Part of a small language model's weights.
Size: 17 layers, width 224.
Architecture: RMSNorm before each block, embeddings untied during training, normalized queries and keys, some layers without attention, capped logits.
Each number is 128 + 24 x the weight over its row's rms, rounded and kept within 0 to 255. Layers, rows and columns count from 0. Numbers have three digits each. The size before them is the row's rms in percent of the matrix's.

# layer 10 MLP up, 896x224, rms 0.158, rows 681-722, columns 192-223
106:141122099107100111142117156114142117147111156153106132137105120134108157178115105124136101151122
111:118143131143131112155171122115142109089179116122105087140105093109124139104118137144119120151091
096:114123092136147137121129114135131127090105105171118149121127165117143156100111120112122129107157
103:124138187124154124147124151142165135093103150093129113142118129121143162130118140116130203094129
099:140106161116123139134105105077155117142132132122117127161119078169140135131128181082082118132107
090:157142152144102149102138124123154118124132127132134112126103151128181164120155122113113128097155
097:150124174119145141143170101154151130106112122105160097126141139129139108133089111146153173148128
101:154091138136122152078092169143149130108076157123151093105144134140119129117115106164121164122088
096:157134168144114132129163121095128083133086111161152145164152121155119113150125138143127166154172
095:137128141189102105108153130164140082113132110117121113132119153117114101150163117098097126144101
100:140113153119103119118116162134165158127150120134117136124112094157113127153137117108097160119124
106:151138074167191136109123107176155114147097128104103143132106106133119176091124125125100105086138
096:114088135111172162142138111145137119092098133134130140113119085115067152085122084087124120105127
105:138117109139147121169137119126162149127138092140117137076100099123165146085087100147134151116088
102:107146129123145113170180128146119086096133140130124105163104152154136121126125098084143094103155
101:137105168124084144121133109123174084154082134165145129135105115115133118142136128149093111135117
099:123146144151178142091139103107191155143190102096114131115124141118122156141131108126110134117112
095:093162149119140125095088103135120125126097137159142131113155096123142162150108141122164098163136
105:122101141128154115126129133114118093143084166117112112144148126132141127147129112115130087106142
108:167143125159102140111141086101159111139074113140131128149123122111095140135110153096123164083091
100:165130121096140111117088094178105133122146120149157118137125112101103129084104098099119114131149
108:105140093154162147101146140149144152136140131136131147126110118122142138158124104114159172136085
094:112124091135117140134124152170156142173132147111130111135140132130146152146113096096151121139127
103:106154184105153158114148148119093143119134145130142119153122145145119137144133160101153118133104
093:132144109150109137133101119125151158093146140162134097120124111158103157137083110155116128113138
098:079102129106105124130114157164161131151148123157142173110156112130150118167130137126145200145198
094:149136173140167106097124126171129134157111100139133113088123113108141085118146145164127127150114
099:096132117110117093149121108153112133159130121139130116158121153112154137117130122151130081193084
103:089148104103126137116147171129192133138141125120089150132122125147140135082111131115127107119131
098:119124089129125165137094174119150129144118119127127148165171139120146120125121128123170126097121
100:113139149140111165107102145124116135108121091146133148115180123173148139138142129150104167104160
111:113114138103160162170093128155172099125123131124130113150047158142142152101121157103092125120122
105:129089104104178181108176111117105149098097122131122116148119156170113134084095117127121107122121
106:128150122136140109162070111106174107115134129121140114155134145131092111102119141100090119124139
106:113095113131134127126117106132113104144111154115079073134135120144122083149151148108153130118115
102:128196106184097153096130107146127175181093110123106106144119103119143117070150121130174126136139
097:127141107097097120084129162155138123140184134145130141159113129133138103139105113194161114129097
095:124105130069103083128119141159105141152151154124159107140095177154117167121078138117100125103131
113:143150092115070103136107100123107115141170101124112150111149139145143142113103150168126139128173
102:096154127153108142148103110113127126044154128109134148066155109139147096112172105116130095149121
106:078110095102156152138084113116134103099196143090159136135121122084114126139148136120125166136132
089:134135176124128145098112116142148128157122136112115136136181089103140121151122114123117165131080
# layer 10 MLP down (transposed), 896x224, rms 0.151, rows 681-721, columns 192-223
104:151182149128109133092106117153091112125108131127131145115123094044111162137124103124125143113124
108:093097128141125131121157148084080113120157103136125111124106103119128128108119116153122117126145
099:078140133123130123119115167116143142150101092142110145153114116131103180128116098095104120139143
101:149122127106123143184115138115095139163171106132123146117113073136110129141064144140157136092161
102:156128179127140173123146073139123076175134189169113127110112121085143073142116115127108120142138
098:151136142093138149161129092097126085104119158139096115135117167159149137115153133068113112092138
097:106098115146103113109121136128127118127154129119153129155154133138151133164160104117120136166144
105:152121143143087147169116115150168160137148141089138135158115116114139113130168144150092103104167
103:125128116149131141143130121150098138138109103156166131106145140179156103153092116171077170129185
099:122103141125085126141175112172099100124177117156111105140142143113112100162174125130137129085140
101:142144106128120166129116117110110113167126126143153109129179096130171123149142107134182140163118
112:106117100129157123132092129144145117094119076113142137157090171075113122121112124133090131090114
093:110101119114166154119151173095145142077105121135152168128165144137117166124160144128099102154144
107:134119109129140117134125127129102140094102112138128093101146157095096122099098142136147149145087
102:145130151107143139132124132142097144076165112162109149162064155148128115107131149123116136115102
102:165135094098112133107138134150123111135113168133112154095102109108138127093119189090080113147137
097:141163082157153136120145059112111096108121080150161127124123144104153144162147167114153136144119
099:130132146124145110138154153145113089137153142146164117133163136134120147126138141146108084136110
102:117123131164152122101148163127132107112075105093092116160148099145159135133068145099120145147106
100:123116113137137144105098128110144115144109098135161122119097171118106150106130100133150121132139
102:113087116053112109134130112156114130125174109133149143147113098134128116188104129115109131168111
103:150119112088107152119153168149162115178151125142148120118132087094111125126109124124119154163140
096:120123129142121130102101148168105098126125149090108132116098154093103139138113143109114098094138
104:087129157111180157159150119104108165161126111139131132108127134141122168132098138121110153160120
097:108129174101137145095078147150116106154130159124111124102145116100136135118143172156155113166164
097:139113104110155157105108115089119135159145071141123132144104090155112119098114117122134117106122
098:114135154149139176182134136113069160134123138136128121152106117128100125135162140113114169158122
101:102104098109148129138110104142082114125147129125157145149159128117137141119125101092098100136176
104:112117147152111126134104140139094117119109131121118146118154104122140098130120118059097133117128
102:133142110134167130158126137093149123144099124136097188147077128115120143126126179126181118131144
100:180134173139139116144138154151124123117144172118100087130144098105103104111108140178150130131129
108:158116087141161121118123096151150119160092170153111126109077187140157125105174177134164110107121
099:136139133088128155122097104083134147120094154161117124139104148144115119114119105113117135126134
103:117137132147126129146109099110133127116097137116136130155123140111096104130094130133134102101104
102:121103120119125096155131142130087141112121153130095108129133092133107120142162130109146154098085
102:068134122137132118129162129131060161117143091099117123127130166148137080112137134158157162100150
099:128182118110130139112127181178169157142127125132127154133125132120122104107163086103085173137152
101:133097121129123142084121128124149131126146159095150078138124097147102118139088128162110120103148
109:138120105121093101105120130103070123143128079110100136121142120166095138132100091117136098126114
099:110142116163099075124130145123154126086157118095108117120130138114188094110128119118138158116156
103:161124072123170115167132086114114113118133105154125156136119162112131095103140116124149162141142